Weights of a small GPT-style language model, trained from scratch on English Wikipedia: vocabulary 6659.
Each number is 500 + 25 x the weight over its row's rms, rounded and kept within 0 to 999. Layers, rows and columns count from 0. Numbers have three digits each. The size before them is the row's rms in percent of the matrix's.

# layer 7 attention query, 256x256, rms 0.0979, rows 245-255, columns 0-255
100:503519527528467508498510540507552531534478544516527512509563498521497500503498487503509485524484510492491567521490491550475496454466501487469469485514456484476453488496533469490450537481505435523475488481534487466498481476462498511501516514519532452516530524481511488481504559495546540515488511512502524531507551516532467494511496480457501507472491509501511497516494518491523547499485478499462501498515486527530502482514512504482485435488473510508491528484507540458468529488515461488485506473540515528459484509468467454522499502500505513504494534549469445508495468486503503527485546516447460486484530496540513462537469485448511520503485502528499458460512511520519517518493503516471515489529481504524522484484476495491513498505498499518482495494497499491479565527542499
100:497503495518490523491524496507511466467490474513531488505511503484536495495527492483476559509525493536500479490448526516491495513480499513478494522490500461508522492497517512490531555507503550501477461517488499522509497465485504540480520549526522492466511512521507513528520547498498473497490548495513554497497513511491519492546505527464492534456500532491456526478470510452515489518502479498500511501515485519449513515490495470584481544485512477449518503551510510525506511467531471526535507528446520483463499540469468508488550533494501494562523494474538501522495459506497505527526534521520513472533481519547493515457509492538516488490539524515497487501473506506491452489496551489495482475511501453520459498512470467540473513471477488499461460474526512476494497465479553
099:486507455479500446517532462511487467489512531485476501492499503507529505506537475500476455498541496455489492475495484511507463468530459498510488514470499503455524519495459488519510482541476475528542499466502478428463518474447499490493478503509499522519496441504475482450490496475484528474543514483525534527470481555519525506527534495492510506511480465507469487494492436448490480460502528546502537500508474507514503542456472495521495497512513515509496474498482518475506488504538534505446517487499498536501511494500484476487503498503500485494518501518503477496464480484508565486469517489462477505499521506532496505478473528496540468517519477518519492524495554542520504464527518522450540473480476523464495485511462437476487504491493479499517484510544480504446448505486524
101:471488515509474492518484487493491546510513469490494525531520508500505507527532480494520484539495466518496522517475497537506504466488518471501481481472525516511502495498482521470512486494505490493526489483532472461520501509499521448452461428466487488510497499532515529496493521472508465502534526501527490516490492470498478512497445529456440479474466424503493516479531519537464533520476497526457528516446536533470489552520499517478489490511507519477507478499512458477493487476551495544512498529500494512492477488525473503498495474521454543501490523487488508527504550511482501504474457500485499491491509543475543461486511491514503458493549533547542449525492483527492484474502516502550509470471492536491500473527472517470514558469477495539530454484517514500546498513480494
099:522522506505533423460482521463504484466497513507537516480520508563490489520515523500551510517480505492529498468508512523486501510528507512542483505470494521478523483505506539479498494494490475470508463517514514534504478487487510500519492561460524484505468476463487494518509473474487468477508553515485494481438480495506520545503483521533494504458486513515494492515487488516446472490490478516461457478505506532498464513462503478489517484515553438495509476478553492547499469540499522536496483518533481524493531484489525505460487483511494475489481454509478493532525485464507468462514459491469471516546501481527482491507507514547523453495515478482531483462513503539467526469477489479483497514532508492548505491454532506496515476506517562495547513497489518482466539489540486
098:512507471504511507502486472468478510465499550489511478491467485477481492513493494493506446524482508479517538478471529478504505526489481465511525506477494521479486511501522513495508483515448469501475496533496447521467535485523484487458552492522521462476444452522577494500513472508544519531491503503519527461495513441495512514493528499509506493520549478528520523510509523512513461522497451528496481488541510536506534444472505507486492512471510556487495503551553519533524491469513495516515509501472491516536510522526547480504530518465483509524501470546532478532503504505479527471489515516522466534464521520480504491489481494486513534530526511523493503461513499496545540470516540504491496524518523484507513504506497498486518566443495455494499473554508474480511531467537497
095:486503533508500519497509510511490496470543506521522494535468537490468539489504478470508496504491526476533505443491515518523490490530481519512500531546449478525478498506473483526516513551488499512447492447458473458504508492540466492500547456529488469491510510479544507524521503500480505533471483497520466534510506519549456527500501471536508517547517493475483483525460525491491498551503542495520503461463512491535491484478491542472532516486477472530492500509519451467496486431514469511499520521499486508515519509526548530493528531489500538498504508516501475540518534528469482552498498530480505467456459483466452503467498526488438500483495536514486511497511492484499478505491484462516489502463516495538506461462463509465524492511493480495511516474536478494470507515504553
099:541447506518484514526518514491518483513518504452517471515486489512471499507515498483490454513456522509512573465479455500453507487520501504474493474502514482483483502488485498464518477477482517518515477516491496522505525515471582473538508514521553460519534498543488466468502480459518551513491528481498531497485509506510475490517492497535504453474490495490493486550469500506529503448476574539499459502498457494504441514428495546496506520541473500525483507517458480505516536527527494510456502474504498468501507512531457503478479527479507465535529487539471499532486531512458500457497486521512471509506536502477504519504478504514496522490506526532534463493497507489502464523439542481501501527510508490456486508485492502504486506523495500489495514458532509470511517486530520
094:502482499462510542478526468482470518514488467512480470518526521504499499497517465486483521518513501495540515498464510557489496420515520477498487492511510495546492521526472454474449528517480471485510496501495486518488476514539486501551478496476491474466493516516529510482536513499483479529556505467528493487531489509497481464484507488530538468503478473504506466508524502498491465525509511448494506458459511507523517468525524442472550460504532528536504521453461496509508479491484479477509486490488492511521505497507480537512490464477494539526525518507483565466496503513532526447442550501508518565535551491496500528552535533548507492467501490517476506525494530480522490520490502520482503522498501525480484498502482512562525506454516520480514475505502474494495490515466533
097:510492534504485468518539504485476503497515489409511530464526551446449472489475461495531489548521510491518493486481491498509452530473496510511494525501524496495488464482484545503469473518525475496463479484489538484513545479520468529503505478478505486580497559458456513507515491475536491532491517450487499490430505494497498529501479482551505486478468529485500488528509487494561524509496534492491512468539478532461494491455527518508500495480528519488503532501465523511501445515494484500489483487489507501524511512511504533549481516522515520507505491496488473485474448495511521475478495490494487533515512510517519494491506492476513452480481501494546481502469535510510516481493521484526429498521472489438551493497501487536495516509484469511463479480487477493503537513505504
101:526446536491465497526508496507535487469483526527472507478455484479484490499495467473497524512475489500506474560498470516478529526499481495526454526512507500528508481530488519517512461512568505474502524537514525515499517485479528516461516490518516476483528483498541449502454485519535476505473492495499534542505516473529460470504469435505486497506460506493473483527523470500491467512496535502506507493444492542507486486480494472477504453476481556498490494508487531487435509524501516482527505533455545529520521498504544473477507543510544490510479552484478479492501458502499524542522527472495470513517503499485470454516505565482530469498494460495486517513505488523490518455480529510457492507491517517531497548472508471462457510495503480480532489512487476452501504519487509
# layer 7 attention key, 256x256, rms 0.0993, rows 245-255, columns 0-255
103:531532493529511475509463502475530505534482531520480456433549483519526514518485516498488517447531477461512495496492474519499514518518495497490482548508523488529541450485541519529499480478485553509531471505442540498499539479499438471496495498488500459515439468462491483462490498506511504530544500534536475540505493511530504447553467515463472492477519492504466528482489529542492515500492509509494529502501549503497483495469503535518520489523570519464490514506478506518515515451465539510483484472506492500468517504499466485524475502495504505482494531466537441531510502533485535470524462493519490457513512514511484481501492506527529508503525517473492518478500521480478528540534494493488515475532476497522497488494466529514474519458460517530527506487481521491510463493510498
102:487515467546501488479468499555482478506490552508467518468508524526485485512499488483437489519467480542470503485492483501503544540495511480496519508533506486499462525542491497498481520478489536478556516517498503485517466522514533533486487510425428516539505486454462521435462485512474486512527519485519482481493529453480492485501523522494492531522495491491526538495478464545528509503576494483522451508477492500560479513506487489474448515501493492528530503533507517484484522540484505516513498490512505508493469469479521486500474470460467533513514480516506499475471472500531523506489469494487450522504517531520462519524490494495489475454477498490515479499563498463539467493502493518486503482528531530482467505515530477513494526541487516482481494496498524488485515499453477
113:504488556496479478495511516482461544513545503495529485526539493499515516511469555488464540458522488564535516522473454463486485491515446490484471499552488473522524483521522470496478506488476548455517491523514487504510524503512496475506501478514553463514509444467476501531530548516525483512474520466521486486491506477549519523495494513526468484488508482497501521503512507502477471532528507489512535499506511542503496493488522516521510476505445520494479484513497494495459534493480541491500506507468508531515463532509515502505498523509501495484507475501457468488545468456520486511525442481536539511494569536474516496568492516478543493501534513495473523507526541464505486502464503507501495518481550501472471498516443535500536515508485490499483500487537508498542529479501519
097:522423487511494485493529499518512474506477478486508462505565501478470527482460500516483481490567480496530483495525489496484486544491510476472506470551513485523491525532476528492467506507488537519517498507501470511502539498499501478504515503478518491498496513516508425517535496493458488538516502487418510466505460503489524503502510515500501455471504538509534470460464476495491514515466479519492524544520481519499491514503459482534492507497490524486489504520488539460481497506462484514460450447523519473482443529508498517536484481453538479523462541509473504508489512478509489469479529535554536495506499480504485469527530545488494472522483460498510501471460508487481519491523518497513493505536461480462534499464531486492460517521516506479455540472497523535503495519523513
096:519518486502496529470498509499540498483528526523480411520500533478506518476517505462491497501511497522485475498543529557427468485496475479506495493490504526501487519444508456463529518493490483487536490483498458501501506518469527516455465508500529537492524512461512499529464506518483551478528502494514497524560482493490512460474522467486515444525531482544527485480482515487521489470470520513526485493494526513467482461522518484453511453541508509461510546513465471485489496495468457502518479466508482512498508502521561536508459553509517485484539519465480501495472510485520522478495510512534517524537506509457451493475448497525487485504479500505494499509501485488497504506495485509510520526495506487499467491560504503539525533517538543495537484512526493529504552492500509
099:519484430444500503492523505479532502516489436526498464486538474519466514519503495509516502489470495497516508495495518534501503522510485522504500466507448506514511541531515478510476509521485507476488530518500497533506530497512476526547499534480504498485515553497503477511494524479504550528512482559487497492447489484508519449494535464511492531513510457519509520533479475485458509444512501460485452529539499495484499507503527542502500509541484535489526521469471488503490494512472482519526462480473480511502527518482489482505438491509498487458473475493532500500526508515498503501531517503494536524548504491524495493492461499511540541525567506511473452469497502487488507460503510514488426469494550511518456539465477489503497461473516497526494531502478498474521463500451556
095:520503480517498515534471535498465484490469504453496479533523509487487535517492535517534477498499496478524544519453501481482568503466497527513495540529529497479454475464508520481507530484527517502494475493485530481520483450503486507503544507488493473531507503503469523495529483497537533533565510501512535524489492522487494544503485507492479492451520513479563457514486494461526483514488508525526501508493483525517475497503548492519516470534491526461496488464554478502411442520521518545503475492494495475497541485475437500464500521494478498524487497477577506474480485490478514460512500511496482500527519496531476492500494549474499506524471489490466489469451548509526488503478480462497520501490520537553488477479511480507489480485481495475491498512525465485497509518508485
101:515510497473541493523529520494448477498507512540508506500477507489451497501499504532504497499502471468500452483490499514510478501495488517540465514471510505494509496487456531516473514562517499539469479513499509478557537530475495503486509486474532493514475545506480515452516513489517472477537462532453496478473525518501504533521551540517480472482521471520507510449512509482495476510514477481491504503508526469545515534528467558507493530542482470482482524539507513504499474521520525468532515515497511514500508508534535495519490494456471530518541459490465473564473470474513521492502499507529536502505465453517512491502484513514491502501525533492541520487559496488555476467534467476522505557490489492513523481513579522541491511486495515498550469537514472496517507482484491
099:475500505485514487478545505496535463514500503483514501497495512444509481496520552477482492473490509479539558484520480478518573498466507481466512473490509512531468502510480473497540493462528474537531482518468487542513463492500515495492556460505456508497516463481492508512488494526480448489482489492463486534491467497521517559483486472514515468480507462493502503510490513495481485541536520542489528524516475458465465483479483491503445492542525519440521530436495495547531487454504476467529496531479543507493461475497479470518528520487475455451507513477530464469482491489495476487484480509545504499511463449506509494490485490513483542468512481479486513482498498486490468487534506521519538507520472484499513468520483530481519472515465481505488506478476492454500465487502525
097:439524498482495504477454471500524498502446483502547541507502508472491503451506505474479494498503495506503514494490443489525484478551453515517526543526513510519546531485521489480480489492486477511526502505482477483453502473479467541446528510513525533480494496461540444479499511506472483502515480544539482511497493477468543488486503528541477506533488529512470501524510506521488486534515483496519502474520540499490550507506515473551498486537492483436473514508523508498535497483489468491492485503519496508508522523521488484466461495504502485510512514525531551509486502456472467513555505505524513471497483531491510485487467463483492530508509476492535511488544529503541469467508482518520539472505539456483510468516498488524475499513596518501504481511492462437483491507524512
104:500472496510486537482468484511454500495524510467486509464464492480507487553438506544477477525488486501504526498467505509512450514501537488541433505484508511496525526477490473533456520524471515490499492480446514530470479472558468518517519493494538464479449515529523511479506458511505503479508502519476505540497482495522503538496537488506505478499537525489524494482512567533494502477508519529498505486544508503522516509548525512501470513545533469500510485513542530514524541488487520478526504490464532493480517494475500551491469507482532512484467479496515504486484458505522505495473525485499492456538499494489508500508483511539500476526491508438451518522493468465537515490497456515507509506478547478500514530484489448507524542521528523437501500476466512538506450529496482
# layer 7 attention value, 256x256, rms 0.107, rows 192-208, columns 0-255
081:496520501470473513470535519472487505477524527513479511491480545522432481496456543528487497477531511497469495535482581497524486514486495523512532495485460486463512511559497513512492467466513497505503471486482492486533509453544473494505518499526525490543484452500488530488485485468507502537497506477465531493472544492513512483514494464496505511518497496513501483535453523506565526451518510495534565491538504484504529476546481462533504519465483510512470496525472477481484482522491499499470526490525498508471492522475477482517483479522512512487482512483517509493505498509515487531540497551496522509484494515534552503508507510486491452513480478449501492544481521528544500500513549488472546483492535513489462506465525466500502487518506514495458499446512479476505455494566471
092:477477566478500507519492490482516501518512493497493421524466534518545508520512448496510526491493496465482458520515528496519499533504474471490547494539504518515493511503518502506479485445543493503509470486512515497470491465528547515504495505568484453503503469518511509496526525455472555481507467507536543491494461514464515505494496514519491492519488534466455507496532500522495490530486464532515521534529523496535514513482502498482491535527481502543493495512497468483494506504462472494518466495545491470493504472469488478516502517508486529551492494460510475509498492486492489461485489500460481483490482561483487505477476496542411497503496506459519514480529478484531481560519498489496471454459513489491438496525489526514546479454489508486526491520474492528497523525488504
085:523466464498482481498513494518531490541511476501515473466539473541503512452483480489548497521501518470542448521550509489479484500518516523485479501483492472517485518484481516515514478492510491461533503488518506538523507502479507489473500513506510496480525500548547501498535499472483461496504510500499538532511456463462520480527485469522554505491521458498497513493533537542499503492563501521493495462540477471485495489446528526524538515515499447544521463502503466503502521527514556500490508467456501504520494514507482512502521482502475529529466517503479504507484497500463506496523465494509490521456460514466502547512504508521459517511514517538480441516480472480491541461484503434480494529482484466470490499435497501482516484517501434510514469516505499552490470503457500
080:482494490498569502503451494463533521501531518490486467529540475539530551473502480474499465533539505509504500531490506493530539505461500492533503489509520492483494526521479474507481511481505484520488534417552482462498482445510476513519486494464511495498503494501467490524530497525556468472506512514483493459552499549493506520509507510486524481503458473474554489508552469518507539517480538483457507518540524463542535465483579469492474485525505541478468475494503521454517508482536480509516507510497494467490472530493525502487483483514508485441490505514470455549487454457488499498488496522492531524513505519489536489529493502493549498491520551496462541523479478499506479521495517485517513517482493531515495511511517516504490477479504531496501494517514476493471481497495507
087:521516492481525472514532540524470496489493500484522496495533449450488492535482490458487519496517491508484483480522511481455488453505485492516492537490478507497514475480461485458477500531497500508456514519513530480488493516504486534469482463461500517470514492471506491493518530480473492476523541503540493541513524518460495537524504497524504513497478495533497489511528501472483434484562465501501500509484484546509539498517535505484510500504509481489543521517450483490512489498479484480482578490475466503533477529459509516465500545506532499510495478537448502489476514540485509482459476500513473518557539486493535489501437493533531531502504476533498515513475482474472497464470500520520462492479453446490538500477457463493505524512508480523514462497481499430490467526506480
089:465494554497514546504479481457521506543506473505496507530511479528499476522476483467493500504511503505488459525491492507492497506520481482465512486514472478495466520523514525521499476455541455508485506511546506459537539473517492528490504496495486508500464463520520507498475536515507481493504493475459525543528496541508531453527527526514514479482506540469530523498540552513514480502507470513526447466478494521487516503515512526506516498467523501505496468490492482467480544458605510493502492526563480488470532512464539494493491519547497520506476529531508479480517496494518505471503479490473487521508528488496496516532515519498537512529520481475489453499508531503486517522506491482529420500513488454473480463497497489452556507514540488531492483506540512530476483499462539
086:493490504492472494518537482484488520474460502525511494482465506530489520514509460506485459529481509534474510520525471524517488495469493488530477498510522538495511488474503527482534472488511483459486495480470508500526505469479461474509488501520478448483505468434510480528496511512512526510502463485503481540510496504522497439514451477476471462473509482528546517470523501521525523528525470509482553539483485497485474523511499479499494527514470497526491532547497553487498478507484492535477515501481492506498495492521496474513498503472496487521534490508499446497493497510491525538490474474515507488480471487494476473555505445486533469502478484478523447498479510513516500470540487516539466437506448459485428525547501444493510450480526501442548500476496520492490499449549498
084:495458460465483480530501459495564509519502553468477516482501491479520539505480507501515520494472510497467506511511497498504461532477476516511418469476565503515486521468488498487491462499490501470494466498470459476515495480496488470514498496523505488478478515472471517491459521487482491532533505549517425522481507487481530500506515517463480465561500472499510507482510498512553549482486493541529519492524481529477487529470461546468491457487496499484472494506494505493471515497532521482561472496488491512485497476532492529511481484520517502521499530473515473488486493533508487461463489484511498466523523481526512508452436496551506478490502493488482530517524491492500481523513502498568518559513517473525465496540513524516454527461549493475509481484489480491485496493519495
084:547500530536445496476531473504531481470531527546496485498507485493511476547525491492504542499485495461489465518497482456540536484471483536461460491479547500497504495452466507520459525513514526515526486482506492472519495505518511454500509491487547524559489496468491513476523482466532474515493500534534534482475488493481510484486546471519524521539520492517498492511508483422477493478492523522502526489463491477506498485536482484503510460520511490528505450485491463570504543482529504491512506556465480480489485541503505479491499480493462463485528474494490547523475515525529525510541481494500539495514506524530504525438438474499505481528506515505512512512531512523485490507515499491462500540515503505484466549506506517543495494499489485483514477467487475468531469497483538
092:480547485505501449491530456538496485508513559479487477509548459519525508482520510463510506497470518517499479512452555447487479472476503522512544516515516510500520511527518449477494572569501479494517502462485472497546500499475543478497457482508506542488511486514506445503512483491481457502486485497464516447490517498504491467470514449497518479516528485467498482496524525498486514522491483502508485500480509505496468551541506507519487510494517526485501502474521510502467478471519474476503490506510515464505492556522511532468488531486475529555467454545498501465492496480521518490473544472513518527525453524531475512525525546509497551494512493525526533493490492498523460498461504477519542484524490511481510467504477502500512532518503538520476549519541504497466504496497513
082:508503485512504504522499508484475501488476469505517501463476492484514551514426493508502462516553483507512462494509504512528525540507492531482514481448467504475481509453479495536501487495548516495505507500481477502520460499525505507470515523470479505503509480468503535446498467480458509479493512473415566491527470480486490492485508491526495514490494509511494540537494539500477526489508472475491541503492455514517498507476467527482479513526483494470508480469513482560489503477496489470521503467509484477527496471476523464497485542515478480463484518484526524500521528490431532525536470500500525508506434478510508483517493478441474501536457507508458526485485478530486557497535491485450529483514493476559481516467511492505505521504513529491487501464546501503507477545474503
079:521497457517503489535504512491511477507474470537518480457540477517522503497505566554456521489472518535499514506505492490556504490513475501471521468501532524498490489494530502503419484469506507524442489489514499499523514514474500538576471471496464527474520509521483513478506468498508505493453490501479499482486520527494458545474451505513509513513484514531494468499509507491440509546521522487511503470526479531518490473486482482486531517526469533501511549491485495494530468498521536456500487525517535484497525532533483527487479538469459503504556473500465521527498476479519484497426530519526514538507492494513502490467508500550456508510499519481508467529538503529472539510500477516508511483491467508500492500472524476474514500535474495528520485519509484502560517523498538
082:480518476489532507558466489538485479460509523510510489503509483517527494503495508471468504511499482495550500503524531471504436533476507496498485470497495526494559543540466530496477480523502456510483522478482486444492509508494491525497495474487516498438497506457557498532521466520521533490479496448468461496537506517499481555475485482535537545521526475520481495468479522483470466503508498493496488485520535505521474496537505537495528499524505491504547483479485500485494547495542485478494510510430515524513512497488489506510508467510537532465547486499533508491494485526525469513461452527468502507504520524487463475493508509557491503465522464484537489506541550540484471449492490505464509500495480534508512486461493494528496483490522500526513493493487515468509450478469542
094:475483493489499502527434510519491508508495557538499523500471492489481481518546500500511506500471527469524484455505507505539531432504466495532459545464539436472519506511477542491540496484538506522518492524497497474500510519478486487477453492501492493465475546496506551477524511480518516529528490502530492508499508501468522514536523529472506540497486484458522492456503498494458495511505498491504501523506496508498507501476512493533515503463481501541483521535464529512468490485530524475543532520469475474476502474494462504492523478548527479493514515464505510526521496514488484444563522513511552478486483503456482538510536469493536548476497528527436490528484510501553512496489452527539515528514521490504521472479506529509563463505517492511486471477509507513511474500488491
085:513461481525480485533524481446502534499499500504515484498491469497476468489516509526514501493500492465489494513493504536538478508435493498504514476503484506489453498461471463477435508501490526508515515558526515489527473509491497527494489473531520496499525538582513451512492514524510505496525502546501447529483533522499525477474516507505507485481532490501479488465558469503444495496472480469456520495492530525499466487464499503479523510521494478518509476534489519533523508502491568496523522472458502473517481473517512528503503467516493510494504486508517510493463529530484506493500578514523531542485479520496495442473555475489517541484460464548498520508443484550551465469510495499497510493479539504500512473504534499521484521467461509492507489480518505521466491493521508
083:482469502509525519493572492509491502520524454474452505482520496505496502510510486521534506445481515511485529514509514497469543499473531483488539481514479489497459508502569527458494535528489497497528520481484524477498503519508523489487528471497487497454513516511478519507528514504500520491495498487441496476469491472482489517535483503471499468482498469526562534466540487456499478515553529491543520484476510540482513513492517513421471474523507532486475562492550474536469475518506521529504526552545483480501499501508523477508513477496491504539512500535494488522518523512470489468499514449509460520492547509496509504521506527471483486492472487505482509558516426478520507513550485540471466484501506532519519495521523513512478494491487512524534493495502515495457522461508474
088:516512473533508488523492534467514495448512516523531483489447483487484475510547485510525507497503473494499523466518563466512509541518485500481494518482489459506490531541493513459497544495480485503478495498493501505488540438503536478531480499504532497528510493490568513461486488532524473515537549503474495524486516504497522509516448502559497491513547532485478456470496503480524456528488529493528499428449513503517522508517475504495490487491492504480461516517462482542487519507535464507533478543475507488476532465486500508531504476526511469484517504482511497494515569497522567504537499521502469517516534517499493508500510474500513490498525502505496528464511488499475534536468533499497500522478469486507439536558535479510497452501504487481479490513516512479479508471542473
# layer 7 attention output (transposed), 256x256, rms 0.0959, rows 192-207, columns 0-255
089:499495497496475477484547465500489470518485517492503467492458492492482520490493502498485475521584501504504430500486495486527498502532475498469518509536498465493496566512498516507474481500509463509457506490483509495493508473546473486461497505471521507492530534505480525505536512513514526522524498512433520463524484503504458461476446529506525519481445475474516516513489539497511493498537498489506518488511509493540520491476490508535511521493471503454469507543521467525500419488478486513536522510523476490504505498490539502498518516505600478473544478543510509534522507513484482499486532503503535503536509478522544528508530515511504440513483537495499548495496505512503510501512458519510528543501528453523539531505483480515534463487531531500488493508521482460513511503501474
094:499458507497455502501499529505500469507527492486496462480509510499485488525534509501495489483496455492463458525495536518506485511493468489516492474526473502487504505481462521464491558487534480488517518458473512496515499504577443470548512496487509510437496494458488508495506467474493548522531499473519504543465502456471554489510527496504510509484501463519468512507469456517521486490488542511534529508510528441551520510502482477504525513510516525516484506517472533489480510508466530493496506468498453473487509506477517525483493476534428532483505526539471521456493480513522501523518494531480486491479489551490511551512484516500501540513440494481522498460492479501510497520479500421466488462465492467470452497491513525511492500494496501510543513520485495455527526510471492
088:486528495496507504490509502488518489502530497482481502517477518508524519500510468520503470506477495482510494506480502484458497515501521534530481489467488503527525512493500526529554481505465433491523468455499479526551487489447526525478499521455527465466529523519523505467492482489520444491498522506516537513489485505464524452528510521501503510438507481488522475521519508494482514499534496482511501526482485494521450477471489483477496508477482468488518499471479490461487494522518552529494525498507502525535528512483490505478475466478477500557553484538478505475587470457510534503509482509500495516472482514450508469548465486556513523492506511517493501476553488485471470481480553488496471447476479522481482490491519553470505501448475521486524485476510496541462521540460515
083:483505461497522494476479507483475485474526493492492505472471411491532507494463512480518500511474484516526523587475501507495536535511487502493514510500487506505487528508515484512474526473477510490465553501477524464464507457487483513509503492529517515482532498515515506545533505470520506484473483488485488468558508519530489516544491465496485477484493479490559494484443504487485497497462467481521484527550520489535510477500469456524495476439551493469477544482515491503500503510529483481504508529464521444513482480522495513493480513483506516503506495501490487473433508513511543497508515487502448496480534531504466508462517474475553496508538508511491479469505504500528497535515488522481530489480487504471432497484503491516487517466491522557524461545489497529490518536546473
082:518528507498504496461510531522467499493497475481475501516485542453513468552510495491434513508501528500465534532501463509485549463526513523503462519519457515497481466517491495526486492508508461496491531484514503518531512519510508505559496520508500498528496527482499481472490481503494487518514550506501517511485504479477522491493501474506437538540495526499459525501520468475432465511514519509518502527497510470490472497505491471523502510499488469483526507493460513504477499521511509491488511484465516520494506472543475530519452459487508489568471509464487536546518543531469516484481567479487510478467491435491498481476499495511508556467511493482455500484495506501492487486501455511524450531478459533478488494502483497535475503561478511472458476434532487510494500505509451
089:488505472505496516522496512490469528475515504502491523496488484478494472523474495506545446498492495501477499523467473523447517511526478499484529501490458497517495511552508512511536488516500458531515526479499532484486535467562525491490495472482477489525539464472487507462479506531526503505506482480474558520485489467497486465533531459503465479505517482480467537498522478537487474548505490468525481459515543519480527498460487502529500518472511539504485456523505502486485463512497465467511479511493476542522523473476538501499497521519480518513524540492478533458496490470524507447476502509460467502463499467501522521558529490507475517535483541521477429464524528455510486508477568492477469455458509516534477511551503501502494471516519492494494465488490511499548490497492513
089:515473489529496523486502531542496475509517510490501490485482548470472524490489441524494501523458521503481452512524520471487484496470484476557514491524487540547458549468494542495534513519492473522526488493491487470453483524520499485529534467490502506508503493515487529542470480498512494516510507458514494483470531517505492487458480464501503479545499517504543497481528504490509509460494489476470548530518554466467477494487492517525524467472504507552442512509472517509468527539498509532521500485529517546523506454506485516507472529492464465453434443531501471535490527521493490522531521481500497508469471474486485553522502511496487507464475507490496484531509478468506553472501459501487489485499492485559505511527477474473511494513512473508534518463500512499563504493504486
089:483468498518441476518506478496506501448535535453513480487469495513516480580504486514555495506437496487501520479531499502525495543514505475518475504516537466525481504506502479423541466487497544504477470467498473501470519524475532456524508518503501483521470516500461490482505466523490489525460520472515481506503496480519489556537479521481528484526471461490518522506496515510472503499492530506524519513528551460467541500507535502501533487523485518480478498486493498534492495489493527546507486489490475509503510463476522507446446479527530501488504517503531474498516514478493475509512556510485512465472530505461509511467502518487513462502503522516515472492529447495541484521486497544496504504504509478503489531490499523489430472460552503500476498473486522444478492486479532
085:475504492455482506492485477496501523481498473490518497513486484508490460489506481492496486475528492454497466565515482444530485483504476514481513493508522478531479491507525483518457479499493507545508493507532482464503485526494531423531500513538514498498465528497509499462518562489526496508488482510495482525488486498537534468466522517495494522472513493468511518467524505500479491505483449485480509487474495513545498503523489570519496469523471474503518477468507488558515524489517506521491503526495476515455477551503510532491485493446576490523501494517479501500537505512495524520496485487534488487468484493554534521472436535501523483522507475509508480501510503553436563494491496472551472522470523490480500512513543509500484532483492535493512482478430469459481484489500518
091:492497528484500482507529516487514530539486525542505523512495506515528490507486456497508528498529530541543527490510488467513532518467537477464530515516497486495472506492514489498555497534528456467487513462532488531495510520506525476490493494511544488467508477500490467489519492535538508480511482474515488536506518516516449466473481465513511502505511504493482518515527524531442546484475490532531499502515508495507478507568480494509487505494481493489487553475533484447469523455478472442530477479515481467516456530474469489481517512499447548535500477469511484465474540515488506472513496520504496508476503486522497491488512551487511501496556479486491540506502471523504486534516497516498497465532527520499505462535472476484530543499484512455487548549507520505453450481507565
086:517557550454480479515489489484534528479506495479514520457501519508465506469493549509470495521500505537478471479512480477483453504504499534460526481460541508468517524528469508547521498560509475519512509486466535484509502498475469468496524521474479503507526479488510478470505425421468507452526464481457517471514510502475529501483531493550509497483515519495541530477547524506516532468525455488481521514498492504502532474525450476486469480469502520500527497517496468498507476460536466496514481514497450487515509503489523502513502485482511482504460512523517467536493482511487484486527464488495508463500446470501526485506512527524481457511459503542479530527545516501514502468498494477485526512493512498490445528494503494521553521479483486513464459481490501504495507502488467
085:479459501509491474495512526512525494531485502472549504494522508495512470513530551493499507459545497513508499478507497472547499491478501497519487490505506542495506488508507515487506474479465530475513484521537526468478482492487502492530471509505548492480465493493541524489484506499480551502502477516468478514505475534493524483488461498494529529483443532472486464493519504525468477463479471508467464511507483456525479503491497494488455508492482482493459538476519494498525457445449515468499485542487489476517500591548475484475547474517444519531492510451464500515488526544525502493480495512518494512518504465502456532460483480480505544475502466494484451510530501452499477507508536491505510479508486553519494484491514482473504506495451500490482464506487566498518529459553484
087:517527473497482541500518482507505485470482483513476499469502528495512505465504529496470540539445487519506484494516488496498498494511520513518465466525455506492506499526506469481510501506515487554512475481487510466510510516491475526531485539497509468472528490513563533478470514517550501490537503490499477517501467475482477561508505486512507493504481510542458532505451528490461476474513542502506500486469473522506473483433444494494529508524465496497473506529484471521520500461525549517561493553480542436501434454499507481523516482525549484479532503498497489508489495500479507526436477497530442548472521475498507496510484515499516506551542445490488443488526485464511522483494507538496482500493513522485489481495491503492484522521495475523490487503535517523500487532506482
097:498499484522468480529482481487492540493517481511494541473515508488513466495485497492552528492481490482471526493497514506477534505455503503536547516495507511514538503492495509488487451506525492515459491465535501504529490492495513499527469508480504547543524489509490505522548608503484443490501531516508499487491485521487490505542480500472512530467510495503551467507495466529466535507490476486571521483494483490511522525433526496499522484457503492533535482524482502537530508489503527468505490514463501534509508524520524512456474500528585508520516502517528552513503497512540494537533512507484543490464496486491501507530516478511484473498515511517487464509483534505490486470563482531514509453499469489506509449515464500523495497450537479546476509516513504518513483491468520
084:523473469533495473489418505411485495498519492473511529518534463477509514536485512507520536512483485538537523507508495487492514543459530470508478501508543520515529522486485500482494523498528498510526547503496528519492475492472530508498521534544516486498495508547485474497520477492472470473476516529513440479478480528464511478454481473511498488500510450462482530522513507474459504493508471482461517495488483481492482490439495515557490477515522540519518499501515533508518527484494492501447479539484510521470526504480505539503461474530462450529502434497466513540494471529509501479466521508500532501487491517487511504450502502492513522505542516472482555548471493510494502469526483488492480486535507525518527492509518528496507535476486485495513495509537514495456537486490540
086:496522501492506476467518493516468492509498515520457467488497498506497494517507499473506546465530524491488477467517526529473526465485523483530517506537461494516491478477485503477514540536501465436516527504510491467480494516500513491503539521531451527537487528531490513528562468517521546512507504484481515478546492492498503513470489500493537429521483497556449484565532489541502491506541456498500531514502527534485550526497534536510515530509517518481468481470553482488486512510498525477470500454552487534509502478499502511513461515484473502509487466490540500471509495513515484461476508447519468474492515499472508521515510481487511550500469479502491466489478468485576486490515455533476460480515531467478504462468504494503512514528526488495493508520465483457493506484514486